Weights of a small GPT-style language model, trained from scratch on English Wikipedia.
Training: a variant of SOAP for these matrices, 729M tokens, 2782 steps.
Each number is 500 + 25 x the weight over its row's rms, rounded and kept within 0 to 999. Layers, rows and columns count from 0. Numbers have three digits each. The size before them is the row's rms in percent of the matrix's.

# up: layer 10 MLP up, 1024x256, rms 0.189, rows 183-282, columns 0-63
# down: layer 10 MLP down (transposed), 1024x256, rms 0.192, rows 183-282, columns 0-63
up183 096:519538542529527500504516465534505549493480483466503502484464470486487551521515507512540440540496517526508490521460493466498514500524543485484522447511493504487510507500484516479514518475477522
down183 108:527486513492466454471508563488492506539519486458539451505481496529503461468539508479478566490504467512497480474496539482510461479524476553485505544458448468546508488470506479517522513534500513
up184 099:469517512497462503519512536482526511516495470480551491495487453480548523477513504509512504515510486539540526467498504535491536496515482459520444530501494477507469512482493478492494549488518541
down184 096:483446500481543524487510477508531461522496490476505496524480490497482476497459489507537493487518526471502523524518442450490495513506531526451511497524528546490540499511499482487498481463479469
up185 102:481479487519511547455504522518485476481458489471474498508484538474485488479516531526547470523515514526472546512505516527503494518487526522509485494500467475493518493518507517506511472489488498
down185 103:535498526502485483454484480521489488483507438516473504474499503510509508494464478469512460503510487495481479497541487511526502503500527488515502504508528461500465476497484496467561474554448483
up186 103:517507524491510463516475521507516509510557455489513530517531520511531482478525498508509481489526523484592500472533480499524494476525517509524478466503507515496476511527510511488465459458497450
down186 099:546534490522482551475498494491476512481418532507468465512492499501494492544506541500500509494508489500479466497510511472487519538523533469464481475471506483537498510468485462465496521485480514
up187 094:486498538509526506507528474493499516519514556471537505469505482498481537504525531499535517515505535524501515501514486467469511539525471522448515518510459507495473517520511490489474490515491525
down187 097:521505481472464510503488497501517495467498508491476531493470494524501526509478499498493486485509497469491545465451478489534511458470489486538512474486532485492528511466533508510487490498558507
up188 096:484512528494506471534468498500497515476492498518471525495462506491501452530485510527522450517555512510491491492502524492465490541496538495481496448484513500530473459551532494503511498506492497
down188 102:545482526465514464476508504496538475497523503499530490485534499523515551456498497496478492513538575484501510537487502541506570504537485552482501524515482540530515538497461493491521523501535470
up189 104:519470512495489470493521483537521559554481537489523492489540455483496502507517490503457544449502490471479484502480559528480490490471513477515552542501431487544520506494513516533525501479526477
down189 107:548510472493517481459468482517449529521469513502496478511504504470485467521491493501503521480493532518538519566496528498493497500502485489531462541490504536495509506495489519502529498474456512
up190 103:510496489471473524551529514471539535468485506531471511500506455511454476539525519502446515524468488499518454502543522497510513525502469484466466518529471481541487518472518549517524502512523512
down190 102:536479476517530516499513492503432516471515497515533509481510461478502550521517505496507470458505451546508443527467492456468490465463457513513505481557480527474512488547556512442524527520475529
up191 094:570482474510493492495504528480485477503517544535507523504472505503512530538471545479470473496498506485532517519529433509510511493490515513496537465464508519493512486463484514462498543507522510
down191 100:485477513475543512483534489521551524508486459447521489520527540489498457452497471507480528497480518512516501480534515471477522502485489485505500484450491490485484507535520481488530452480525477
up192 099:527481515490507510485531522518484493493530462470504492517531513466477497450494493506458496485484487492514533482525488477489461488437496529526516534462493505499490489505475507478507516468515457
down192 104:536531470468468507497525481498511448520486515513523509500541553496487542492478508529509506481504499497452539530491489445512502519486510473519449533511499487481517448515515505493488496476477506
up193 101:533480484476495504508497475461527528482573509471508483531523479488497490513509507509543526463518482497475474524491521514467502475524462477487529479500510473499489531524546503504478503458487520
down193 096:463529531520554538496534483501500495532456489530470481518521521560534498491511461513513514488513486475481451467488479512535501484499533472544496526502508478491513492522489533459506535481539462
up194 091:536528501481504489534497562515485527447518467508498516544528490484526510511463487435495506530477502541500498507499531490494494540498479484490473473508465532571517490452503449532507503499501493
down194 101:491536553493502507528484518502531438521452549535501495492541465500477516536477519505454524517487530523516523494474482479522507475530514461485501525492484484522556520507455530475497516479497499
up195 101:495518475501508488516440458516492463499482499511510504495473550516536490424442502520531534511511491492481484494486502481463497483467486499506494549548501508513481505507511499489523531471499465
down195 102:489522485507510483480510523505509535474507473508493527527472466522466517521448523499485505493509473500522534494491530485529550477438488469526529482440477516461495472459499475499504520542510503
up196 102:513503455510499538500507477529503421465497461451497458478540552480504485546498505488476485460498520539488508530520451534492479491479436481502547491516543511512535497529548512485492516476516505
down196 083:499478534489466482527514533468496514534504531509459527523505464508494470474457469482534474519469524502515484514563511475485502493522508519448516490466458505488427524496455498500522487530548472
up197 110:484478477457497513522440476501540487526526451497506499502554522463468554494485483504529518539477482471498519478520480444523502534513519509539458473527512502479472506468495487503505519511472475
down197 104:525528464491512518516469523457493519506471507499541499529501491491516495497470477513465521480491479476543506456459482484475486524507514457535524548514488551476517495513466439492483493527474496
up198 111:486472472514537480478474489503527529516504501446532483515525526504496515523519482478546515503546511473544489494485491506480486499529486501490481472519505469484485498470478530546468533517480457
down198 108:543484493506504525508475507462526501523467494520460519503495505453468467523502514491505539519533531470482517539511513496510447470490470522460532523531510496498509484540508494493488512520499484
up199 096:483513475516522517530496548510559511491496480488465517465497527479530487537489454516466484515505505453489467528520487509475577486513484477496511506513532506499489476503527536544480493490462522
down199 102:525487537517493485507461481466569547508502508513497510472511485524506500512512481481501479478465499471482467458463506503473544524528457505472457476519525493514496470501537499473524532518511507
up200 106:493515484484509518460508546531500513510508505496507520503536470500502456468469489503517526519480532501518490498528472454521500526524493498521466508546472491480542463492498550475545457491462537
down200 111:483483504528502527541480488492502468494488525521515511522506497496540508507493492464522523528478462488532513480513490516495471448521483497437489491507495477458504503498498499545523489551502506
up201 093:543543491493530483511545497540505483478486530549556520548449468504485499517545523473494509484516504516506536477486479545470532477505522528513529541497488469477481458549524543480489472478533470
down201 099:503552475453497481505486523473498481529514449513469515519516521510516484483459525545505496476482514512452539497528519464470474495476516542475532476490472502477491542524484512509473492475472468
up202 103:513511450500490510538461503477492510513497512482506482493547488504433473475514495494492522564499477500516483483488506510449494470459489448512472490512506514476462489489487472536545513515501458
down202 101:493531501494452501474439467478507463472498519526495452466495518514498481518503540463488519522496492442507499526474499502475489525445423559495530484449531499477499510494510467490498508482496501
up203 092:477512489476520476535481494485522478478514520515500541516515534493493454530470459534506514521473514464522517565513525493452473474474465535535455501510466539490525509480464492480545482514494522
down203 097:500485483476478491478467527532535502483476473494505534520497498471535484499494522502480513478501498500524543521474522502525492446506493495501529489485521471541515520479493459506521498478487503
up204 103:503507520502519522492501499495498512481521511502441534520485510502523518481524532562513440497499506503506502543502502504470510506495501547527526495479530515523512460465492467545516526497486503
down204 102:462518463484534496510514483515449495500477546487513489540466473456463492473495481484472527478512495441522505479492497500474493479493501497494509488497523500549506537509469465546524481519498513
up205 103:492503497535503533521519481501545556483484512499562503488478494479499456487501482505502499488522485503545503508443494493483456523494499501535472498485481487478492454503489475469448485501470487
down205 108:479490448507454479553474547504513506518502494468502491491499526531503531495518481498478468538508505487531493550534470533511518508527522525539495519507466527532493468516471465497540507501502459
up206 100:486525479510516472495504547493488532513501508486516493501486478556466507487495564487535449506524463530491491483511490514506499499436485553470495497453502496540475536520486497460476495482513542
down206 093:531550522509503518552460502524504512494525468491498527472509497468525494491497452525473495477475538491523518458494506489500484459548533475521475462523514511473535501480507493552515509498498465
up207 091:510533488540479517486504521492495507488535498557448498500504505474507516551485554515513486497525510522513504514535449531515504526528455490498508484477495521450482511489542522478469502502476535
down207 095:469555468502515484527490480507504471462525486449515501489528495532498488504445494538458520512492487501496505514467510494463485474477533500518488537475539505509513472512504550544493475512518471
up208 111:515487506506504523497463504502468514422519467501483502531483471490499513486493490463498459465525446476510489478543517511451491514505510516491528496481472487508477522475456487536483524492498504
down208 130:503464528506547484538488475514566505485473521494485524518486493520438519517485505506536507495466529490459504486512505484460487529515521519459485521494517496458509526449489504489446520496489486
up209 100:502502485489476486515486509490495515468538532473484538523529517543502476538477477492504490522513530513521488522513492504526535513554474481460451485498508498492453511558478490491490532520484488
down209 105:496494481462561506528499494518556503500498518487541490497469484517457500507483506479515470510487500502501540491470495496527503518487498495508446503526482520477491495489454490526486478491500542
up210 103:463525479530468547552475469544504490520500519496451473502518511517485470502533515509478514482493465485510531504501523507523474501500518478490524472490459509502498469540557461523478469461503503
down210 098:484499504515460508496539494518509504491527522489498451568508497518519509501469509529535495507523491506501454497501514520499539481475525519493467494491540518478525488538538516534510530524494482
up211 099:508487500477536480563486520554477443497512482453496456530539541514476462458510484523523520475481533485490514472494457499474454462486510495503514487497522500493451538512519531501485508491464495
down211 106:449553483504471515482498499544517498453525487477489519484502530476523487555569468480465514534504530462515482529535536467493454501508491531524484480488500512510501482496527483483499517478513522
up212 098:507584481491509449503509484515478491524483483509511538460502482509500488471514487490486481477480510496503494478510472539530469493507542477479508511468477515497483514501543489515500493499496506
down212 096:516570523540490527478483485518509502501464517515491515500492520510478502512466444486504499486500554521541472485520501464491500506491488538494507542546517506465520482531492486491460511539440540
up213 096:492535513528480493481503502510467482493515542489504487495489521467487541518532507486489520473453464499494462474506490478484488493492464499504446527535478512534470527492513511465485490520471499
down213 084:471502485507505515515595487503520493504557458489514495444454523497472505493475489494524487488528477510458505507519540512479524494482536473431502531514480496495516490542474508501503478500493519
up214 091:476504502523552489544465500486513534484476532499468453504448483485519528513514503469509427482498537518523554483513466525478512480466520477479511562531492492461496531507484507488483516497485488
down214 105:453468487493519521479483466517496524496484485471540480515529510527489467526426470479482490511458507454571521508525478489484503474549479527482458503540515505514505473501483465508541509506512514
up215 099:487512511492552518516537478485474505450486496519472510491443513514478519505538482556516488518517498527510514461513481453534474492476520515464486490498476506495459565511503468487502465475520525
down215 105:489548473492503507476470488483461493542484484501475534510487516486485507501535512447522544469457493508476442565470482491429542490495495486518574478484484511476525502505538483495472488493508573
up216 096:470503499482449553504526474499487509539497505480497513515496515477529526465550505456524522502505463522474512534529486509451496514492506462497551504503503479549515483512469507480509502480516511
down216 092:504467507455527462454514529518492487455494446478524536493510498535456518491510535523471493500447492517538496498494523475511551481554525512489506515491479524498504483504490519530506524505485482
up217 120:517534487521512512480464453536541513532504472495488489490546533454516479513493462533487482483492547518491525501463495470471489509491515502486529524524489509510550483499512507530468478520489488
down217 120:497477506464522454516471478538471478482484529459492479473528498523510514536500499511565529516492491495532507488460528482499504462504486508528509523522482490518492508495554461484478507536501548
up218 096:488550518532509504490472502483493497513468488515539496466507466486476484456489507477533530535510470488475496482473508508517463510507494494507528477483522508530521487504470494479494511471486473
down218 096:498463523482514517499490473531489509476551518484476555495483517524448503537501498509519517473537528447481527500496482484536492471532526523477515510555449464478447535512503492516475470543538519
up219 105:525521507505556500464522529511514462478483495497546491521563523495488490509455513475505513485510492496470487497502482497496502552486531494506505467486545507568553483498476509459481517488472485
down219 111:491503517540485544505485519514552478497506497513472481534508464487470469505546524492525456493459482551462485475481506534478524496518483494520502498447480509467466487466482498521476458526524470
up220 117:508498472473546532464490487500526523540516522479504509520458552498522465540546514499505482500499490484534487551524501492504536527490442503526482477530512538528452458491492485461506523507501475
down220 131:546501481501525501440493502486550507472544515497491504483482528502522512550518499538519501529476522509523480533530492466480498512510443495527495489538499519503525435496508493465515478506555505
up221 091:533544495470501477464502489501510485483512486539546497511492490511493493498487483500519459464471505529459528508497525495495471582518503520514521543513471528521481512478469494492485454547470496
down221 093:515521510416471547464550503513482525522495494502528493520503533505499472468520508478509504458486495523484512533519489446506463529498521475460478492498492499538518523514532488468485503522493511
up222 104:541492484526477476469468494524517534460516505519482488498517507504487471516532457493513504563481522519483473521519491469501485517506482485523518475477489469546468527517450531499539541475485491
down222 114:532506557480513507516485528524485501508509511508522480532545512522515497548510509502538493498512499506520524531493467468522527502485565520469499485519499487520568468472461504523486493468457495
up223 101:457509470491486476559496471489554493511550466482476510508499513511494461471518478504521506502527489523496481503519494485545492501537461505549495543506494460493479511473536476513517472463494499
down223 108:507472523534491499478515536479529551511483464507515524517486510486503526503456500466455485476472492514522519519504546508484486525489488475486485489468507489495520501451539469470477523523500460
up224 095:500525485501521471453470474524536514491490501482475513523484518535551488516550486539505503515505524489539523462541533472488531502483496518476537512510493498479482515488421515520490483508518493
down224 103:441441523519520488529505506505510478500493506508511511499510481477502500506482484475506526458474445562521463518528513525496486485518519518493524501484512501528498494520535496502519479495486524
up225 094:483499488489493537482483523499486545465456509488476436523483541490490483512498518511505526475527513471505489500499498526485474506500514498499517448504497554486492492536488441474496532512481480
down225 094:492533509505483497477478505489507508484516480523531541477493478495523552537476496546513487462474523520549493527501476492529524520493503539513510560492461489468508491480526523513501463488508565
up226 097:521513509510488501499519474501504460482497524464477496515492492515471451493535474495529470548514543481497480557515495478479519521458511509528478489496526495500510523487486527508564475542490486
down226 116:501498490486470498481500467474497482471574524484501517492524499501448483458526515496523530519542507515496509481546541494508487543486466517497502513511442491481471464447484482480473525523512532
up227 098:471490490492491494539493535538489509455524519502478475538489482486547484513518481473508490498480514521498536509485490496526518493487456507501490554502501551459521517467535524541537436450531476
down227 095:460541474467456500504505475482520460480577481492536516519517524537490515509512463444494497508514494512491528453466489474516491506526508449468479490508512504515507506508516488517488478486491506
up228 101:501479487494511504468543463487488539491483503528535530539473545505475506535496492471464516496541464493485483462474503531486530514428464522467505455490537487472460485526468488514510465503485513
down228 098:505473476531572456491488515538460506522504494525470497503494519511516526487465480504508478460549476483478477489491472501481477496496483497466542486507499521515464487497516472542518549507503480
up229 108:485516481535504496471521531538508525510485480508500499503474496519504500501536545480489486481458444511474482511528499496468539495496518434474486546530459508497515510503492493493476480508532530
down229 108:523486523531451535544544541495549502533489472510481502497501481495488506501531538482523536548473499516474521508518436497509462499508463471504537520508520463471496485486529487498503481475549518
up230 103:504490516551487491512514531449492495442540467471473454530443458489578503455518503465505492562506513515542467492502499530447496480531515518496476497470513469518487475492494504497506498507487511
down230 095:483464543531526500488496496512492520499471501509510521519521535460490502482477503496512524484479484454486516502557521537509533470498504526486512512482440496538479527481462506495479488556522515
up231 095:531510474512446510492540448506512479483495498482507522462547488484533544478506523504448497522498508512455475560513522477474495496483505473510456524546471459477512485513511467458483537519524502
down231 091:495517475470556481472481507536461513496496551521503559504469526531492454477528530500515483486485523464485486504517487518510453530474451487460492504504506491497481533480462533499490497487500514
up232 105:462485516467519538506463492505512471504508498496467487518461503525542498448484519468524546501489488495501487510484504492482474552512517504517494493475410530513511490489508479461521522505520482
down232 102:498505503509491508481498516520483461486500457532515417518507477519542526480533520456479488492479519497531537509524465486488549479476497445529494462499522486481522487498527529498491492530508510
up233 101:464517505525474486544459497545515469537506512491534482524504508495471467480483488497506530483476490470509484510491517504508499509501541494517520491456406542523531554511506467490523511478474478
down233 097:472575481481502447498521466485520500436534470524478508482522486525481535487552506520498476516498506485487513525481491519446451511477536493539514523464516484524526489489496478509497497476555499
up234 101:469457519486516509519505500525490534444497474485497490501495510486533493459508462516527509562481437501481489482476483504519476476448492516515533492514423476482500501523520476501539487531471506
down234 094:485472518455517484527500506489502488494501488495468536475506514498496524544459496519491491537444443523512507475457516500518497486437504503484516499526467475483500528503487495515487516500484536
up235 109:452538513489484487487489481495559494516473488488470477495515467521497500490493466537548503517492485508488485512453469472496480452497508486510468522499525470516489550462510483540515539462534483
down235 093:490566497515547521483480466486506493501507512532489509482521504468519491512507529498465461494489493505461501484491507480486471525494495519507527525487497519503502505530541464475521468470543483
up236 096:508502502480486478449480531498492533499505506494490479480506508482490476511461535482505542527488519492471504478480483505455468514519502482498494542494494458530495496504530541524514491503455426
down236 090:501468487508487477564480423475459497486506452488517491530489481542499502497495501524495437513511520553484496520473535483498505451483494537511471460524490526513501473518514491473532537499500474
up237 106:485447521546502534524467489547507517508513508522451478491490518531514469494477495501514455484516515498503514464522460498453526520507505523574489485506522505529482520499528522519471481472502481
down237 102:522514482465501490503493474530479468518512485507503494491504468461460457504507524512485466438491505512478484513534520529481484518459490526473567500510473522468552502473534518466447519461516475
up238 110:476482525524539527504486463520543537530509566512519426531484499519497530517531488521501483515469546550491495492471465463465528520506505485504508519480515506527460460498498510491514517471509505
down238 107:523507483520505483498560509474457499518533494498486513493517512517511534533496500524489503495486492479480512462528479498484498511483540466495460498519505477485481493492526486528511529553501485
up239 100:518508501443548505493530487546503532490513498463521524528504517518480478490489509495509499526493443531499491524500524471447436499498509498485451507506488528529471505490469532537475496503533485
down239 102:499489515486505503510461474487521500461504471518503488535471539514487478504481474485492477477449467471505465480561513521539529536473497530498483448466499486503502518464463522539462507527481483
up240 095:492508510457485483530532519490501500489491496464442503460526469483516521516512482455554508505484484500533512482495467515523526471524541507479495506499511545444468526498523493489520458531521509
down240 102:494507481523487498480503494525492493468506528472503480481517498534510483549501489484512546471443498497488482510516499485464464464525483503516540484478515487503519501509495536483486467540471489
up241 096:496494532523520489533600511518505519508551506524498465480514547478527462530497499510534528510523464508480518524509510520528517512540511476499505528473485502547471466494468509515472497448491462
down241 096:475467513490472492517468527500493513540505517487472439538486542484500535497535485477492495480501483478515506500528462493499429489565469476504458538521529516485523491518506498501529530503538492
up242 088:468537547491444464512467495553491555513499510547509498530436512520530480478471519484524500493506509519496482540554495462493497527483529486516506462518476543506456522487529493463465477487518500
down242 093:462522501489540534498527500454507504511506460493494470499526506496501477541542466512497514511516462480493506474467501521494532441509446509506517541482515483541537502525526515536553483482462493
up243 094:477509498469495488506487500508508521496484506522510494510513567481474516486506494536532480485506500514479511554524532487476481503509512523484503510521489451474489464495470482496499467507516464
down243 099:490489452505483528480524518499518437521494521449436492541548493472484503490539530507454480519512496480486475471517525527483472502470519464486496480552514498516487553488520502484512494526513517
up244 092:465526497481498497457512508451505484480519503498486475509490529517518497525530529537459520522519495501513507466466514505526519474487505480533505548493473476516492470514528506514540467487479470
down244 086:528500483500505514479457490472524505471533490531511542518467482530478499453483509464552500470526506479557565488544470525501453514522512505463496476468470498507509533474516481520539530471466510
up245 108:483490487526513504525481505509513509541528529475495507526495463481474500501501505469470479513494532502519522513537539532454517516502507462496488482519508434484484520500533526511467490478469490
down245 109:500482509475528497520484495542526487494516494491506481501537498523482511500517569509493552544493540510518495540481489511514504498542532499505516489493518458539494538443485485504505486477528477
up246 104:495544473497502520488501511504505517529539504479520517471471509449509518460474505508499463497524484443479507465480503496507531538521545489451546531499511536509501514533517467508516480432519489
down246 084:528523490487477494534495519497498503493503498497475521516514528543537458535467530479511511483518525547474476477500459461502526477457472529526504495511431505490509497446511566491506539487521459
up247 107:495511480466497525508463458509471539509520487475507479527504514507502462525513519543491509525484476498536477433461504547496504501467494494494502506540525535483523482521502524502497497510467539
down247 103:491519515508509488510516483488515478504493527496487492521473475474426486465503484445526509502504502509571498504491494460502491481494541497504504482465487455452472471474538511501527472514470462
up248 094:510504493487549536516489481530480509504493536519506503508517476535489537477484464522479475500512502502501529468501448466501471527485500470532493466483502499510550505504451483459494485477526530
down248 101:524548474539453507521504512493522504540535501455469468523482515517479517460510467512479462472490481494539472486558518503516479520490491466507491531489485485490512515518501495509530550513493510
up249 092:468507479518518521512505510516480517502518500487537450498508485527518508519458478506564495487488521478493496476534495528490468564470519469491478511504517534505505543469456462502508518493533519
down249 103:527557473510483495496480529498512488517539452545516523499486493507527527510497494483514482541528498498473508497487474463464489512499495497537525441460549455494527444486526502476529473467457518
up250 096:492551493510520488518546488488481474479448495499507447484510504474493486482473532533490510519484500478506486493482527528493500508478517519512504484495524500523495531498458513508507537497526470
down250 097:488489506534477529529517519500479465476477542547467461509513489470532502565505510471448472458502497427476500511479501465475495518497465492538493522509494477468460517519477511459473509561521468
up251 105:538506548511517512495519548513451518483489521459491484535506480484524498521464478455498525474483493493512491492453499448502453500491532495485499525500501466530513508506503468467551524500470500
down251 104:463487471561464487559505498516507477491475511488523476515508472524505478501514498501489506475459512523467496471497488528467508509503503506437499468512510535493569489512455504510481538522485557
up252 099:533546538478482478505542541536518528517513443521500519556497490499520484464479473491466497507504514547490529470496485526499517492477499536473497459476467473488491494476481494500487474521509512
down252 094:507541507504532527522485478476525502472513476515488484553462483516499514480482498532479517510495484474458499499540527491515452470515506526511482471517485531496510479472488517499486508533446515
up253 102:509466454493470475493454493507525509452469458525515477496550478514517500529479468526505508465507502528519487558452524494476453510509499492486486504540501487483534475492501500475560527489476492
down253 098:515503493490510483470503454481511475558480511492521493449519538477505504490518547482428471497514516516486529495485456516495515473519487526505558509482523502471530490465502495543527486502530540
up254 096:477510515543523533512496504481523521473477490493505460481484521476492498452459523478513514488521509513478518490547551499471456540480501519532480479528494522515508503539502500467498483523491468
down254 097:511502507459482479493474532510507459478528460485499532527537499457495488490521528547468525460545487503531472523489466526518495461485486486492511500506528494461509527474471504527442460492491482
up255 112:496443489493514467489506489482506493461491494487543532503443463517521508501484515487482493531495478496507465466448505492523506481464532504510502490506542468510468471468492550555504504498476491
down255 108:472518500520505546483528516482484478531505500507473474538505515509527468504445507477469456516469488457529529500547515499484491522510513539475525502531525458488537473454529472506511515561520469
up256 085:456459523511528505483531514486459497534552536506540523528483423485516513550496484524520525488499510480538471534541515480497504485466515520511476461517533524485493541535491530481549531498520495
down256 092:502506535477501510492490457529506570504475488530483491505454534464456484475510489516490502533484493503570468537493490554495519520492497511492506523502520496503496467473470499451465543504511502
up257 110:509515533470500528482486497539521457457426493516529507483481477504516526476536521441513470506481448463494483529511488497485456533515474471523489458496504471487480543492543543515513480452506494
down257 111:527456485505413543494512487519447461499542529509499478514489534512523514446498513490492503463475516512471527500492546516479528499455491436454506458491506511491473490509473548524538490491456478
up258 094:503524480488503495529503478497499489491515530518486489534522454531509473528514520515522529471465490514547481530553470473521474486513502482533495525453531515489467463476530529528479555484502464
down258 087:499491493559505483514512512495480486552487552510523521526466530467498492488470521486499510539532539545528504507457502498507498484493495521517482486543516514531494532508463535492503507511486476
up259 092:513533505549494496512461477497487515539516451464466480496494537544452498496495488469498514494497493509481545499506482497504498488529497540522499510523533504443536492489518477473512546476464523
down259 088:481544463474553504459503529500492500521496504498528524498508458464540497503489528494455462482511519512525500487538517495557518500487473450468459486468528504530546527508471484501498454478490502
up260 099:490489486483509510495481498470489505472511473489565486530494539497500524520503513505461493494493479508502465507521484481486515561460513488487515467545521477462462476526516530513481487524502538
down260 094:482468521495521510471526490482486544482506533487490453460498512511519515498486515511527517499518465472513472554494506486449488544484520481515479554529476536509497517521500506500510499518467518
up261 102:497513465535498495516560515478490488527498522529483495498514495506569540511532508484480470505490490507467521545472472463504449483531498507490539503543560499521472494545535512503518516449530482
down261 095:473519528497525532470432492481506505470521480500496508488459478470440507478472432544483514508500498506525455445524524481497479547466495499501489543476501479470507488478485476492490499539489432
up262 099:509503492504499467484471484498511494512518500508522482542487505540521469495462510479491522468551555480461524499515511498473474538489490501461500515536483501473498559517515514489551492503510527
down262 099:453560509499528496585512542477473500455521482556481536513515490493493517479494517486525479487480485475487509490491548497503537548497502505528484486464508470523490501501499487497494478533545516
up263 103:487528504503464484491500523543496495434498456483530517510498486492513492537526508484508480517511504505489546539529501452505512510479489476490515474503479529479510533431464552510509521459490476
down263 093:529534499499536487475469492541469483537465473528513501500491450560472528515499534499496511470487466506478487441423517492507482500555427470545511549477511486518496510531507454536497479513488540
up264 104:462506480490522496542529513503490537516485567473516555483515485484533503522477482566511529557523547492510510525504548461476511508476453499503511501536439492519462525479505487489504446488495532
down264 098:481480508491487475510475511502515525495505468521542489493494541505489507483532497511463509499490522471484479497456526515483532554499544519491498457480508533522500482494532540478467545510498522
up265 104:529497525526544506491441521537518463523517540510524511506482490537501510489513527480487509506568441459519476534497479542532485492490511487494479503498493510514473560500468526535543462487505497
down265 097:466476521473500484526535488510517493468448511489521508494498519489464476510502490469573513493525498487507485482503506505523500455514497546433520478461500502535491525470455506519498519518492492
up266 090:536479476537462467507521523493499528488485513505497513536495501468476442496490561516493475499459513492497515523520482484498513521554469440487464465494498539563474495496471463518442536526477517
down266 088:478486440518512519478508495465507481513455475499524507468474509512537542492507480515511506511524512513464499440467525550492473504476531486494531510492508454501543486502490478480523505477536523
up267 105:498527505535486478469502501481492519495503520481470478448519500487474499483478486545487488541504498526553477569485471478475528501463495478519481490506526452529491525546508476516576531480530483
down267 098:526483532452501494502490547472518478494465522524545515474489492519500535500515452498503521488473487495481491478460478518514517494504510535491496484464542529463551516429474498513502513498492533
up268 094:487496536462500516507445505524436508515514511486511533487487459469490492505498513525550490537495520512516493513529515563503472504471504516474487524480508469521455493484504480532527507487515510
down268 093:496500499500519503491506503504537513514536476506526494472519503487503516550498506545487534516530484476487498520454486489512529547469495508507492473533535519489501546510556505520538489497475527
up269 092:528492479537497523492507511508504479514448482504491481465499503456540450482500495483463516475458484510460468484543526466509486481481500491521484528506528499490487501476483465448546492496490522
down269 098:434543551494539493478526551501481505526498483486513524459503539523497501494486503481489516530499552525504515473468481471528475521508525541497492499529515506520520536486436474486478521448424512
up270 107:469474483508459494492545489479506506501535484487489538487476497546467516494524476500517509481487494464473517479498490469501505467527460516515506500533521528524474503454498516499524534499493539
down270 101:470447511516496483479531502552468520505517515492523483499500476542417470487499546504495485504436514538474529513438511504499496503512475482486479470509538521499483489480485489519514502529478503
up271 096:500525529523513476505471528518524453483504492499489477490518515509500456500534490523499525589487496464489544460530495523486484498532468505544495511497469482519553493479544510536521513486428476
down271 098:481542485503497494504491530472479496507450485517498502546512507523527508459498521498514505495518486519521493495466552529499530508453537512499508515467495531576503502496481441492484503472501525
up272 107:461484507490471499514488493467517532499493451515555518487461438554473459506503486526500449476442522470513492509475491498504511532479494484500546506506497543470471512475492505474501491531502511
down272 104:534524496469444518447501489461489502530503491492504507499509510486504454507479511478466508490490522481500540522482498484506475511548473507489490504522501543465521505490528499506561490475474503
up273 105:547523488480525476528488470490528535506520521481502513491518527500514469482503471512511542501480461490456461523474563491499496513501474506557534470475520518562485548518502497492509475494491502
down273 091:494532451535479502543471515483482532482500544499524490538470539468503517502520474485496494467496561504520514492500473521526521495551522510495524511514488509442493516510495495503482485517551494
up274 100:498483496486494441492511493522451496511511487490525505555488496545451477485489531448538495512503497479514532489528465545496561484455485473477554535514507467521513492464546487462483531524482499
down274 096:478525483530497540500487507526458516504493481487529519513492508480518475514465483508505492464473510494526484495453501489483451526512501480523499453489467473551504477503545468477515518464493498
up275 094:514534478518562513533541545547474515481501454504523453507506515498549500507504480494449484513506505539499496543528537467475492476501495545542495531497505504488473494468491469503482497492480484
down275 103:443470535481475504499492519500544479537497507477505492468534452528484475490486512497505543512487440503535484499498518490499521512500496517498502500514549490526518509469513508528521514556472513
up276 099:449506470496467528508485513504481516505482477532489486484546452487513487536505549534518514502475549487532498476490502474486483510511474521447503487485521529492477482546512488473527488508507497
down276 104:508471477491524490474504486468510511451475503487476573485477494535514458512445449505478505525475501504475495493512500481493497517516495491524499527497485533516492550468518509512491480546517528
up277 100:506538486480492514511540478521527495516554500531484528507502441457529521500499513522531495518549505498532474515494452498479497529501482505506522500453507526520473460462524526463438519523493503
down277 106:516460456488460539506515496484497465505517489515517452471469430502523505486536480525512495530543477464483505507463478544489446473473506501541482491509515500520486514494495470499511515511490522
up278 097:509497489513512536493564464474519497553467493513516500517532501455488452491480491512472475507475501513463508540495507508497504502488482468501503463481458496517529511479492451437497537515510532
down278 102:518471502472474512500500532487475534505526509451468527441474502531485508491518515482497472484549523537527519521491476494510530502506525489516488489484488488521529546506499506512525466476528419
up279 095:483482502528496503477458525493510545464538511458469481508446520513515510433471500501527455457495483504481484460531548569457494500486566493524482455490479481522495464510498489533503473510441502
down279 095:515486517511495454545544509497490535503507495491457548498505500506568561441517488491501538524493535502547519516514522481523510491518464503505501520492448518512500515486537528488536493507539501
up280 096:524502493504466482545477513517527518483513520495455536527553511496557500510469502481548492478505500550509490500492510512506502518480498463460517478478423499491488504483516498500484507456509531
down280 091:509477469477520482483496510511462513522538514540481505514489529517523499503525510500491507503521493577412522508499542504464538515505471477483515520505536465518517504506453474529496473493514518
up281 098:483484511512492476515466517540486510426485529470463484507500503502473473470508537478483497543506476494477534479513473523535487541471504495507471506491498475508513506530539542527524510485485493
down281 095:475450520482513549460497522513512533511469495486477506485482483491512459477460503469531469537505526503487537462495533475544452477488506460488478501444509505543497501502510516464554525506505524
up282 095:472470500521512489521498481515469452496453436468524497500497497498466480525521537431529488563490488498459543494513496470522489530461503475515497466444535522494514496488479517541530450509539488
down282 094:531435495495470531462515510548508455450463491495562459510517484491523503474517469517497527516510510462484496489502500493512462504474472561497472498532487502474525521507496497508515464515476536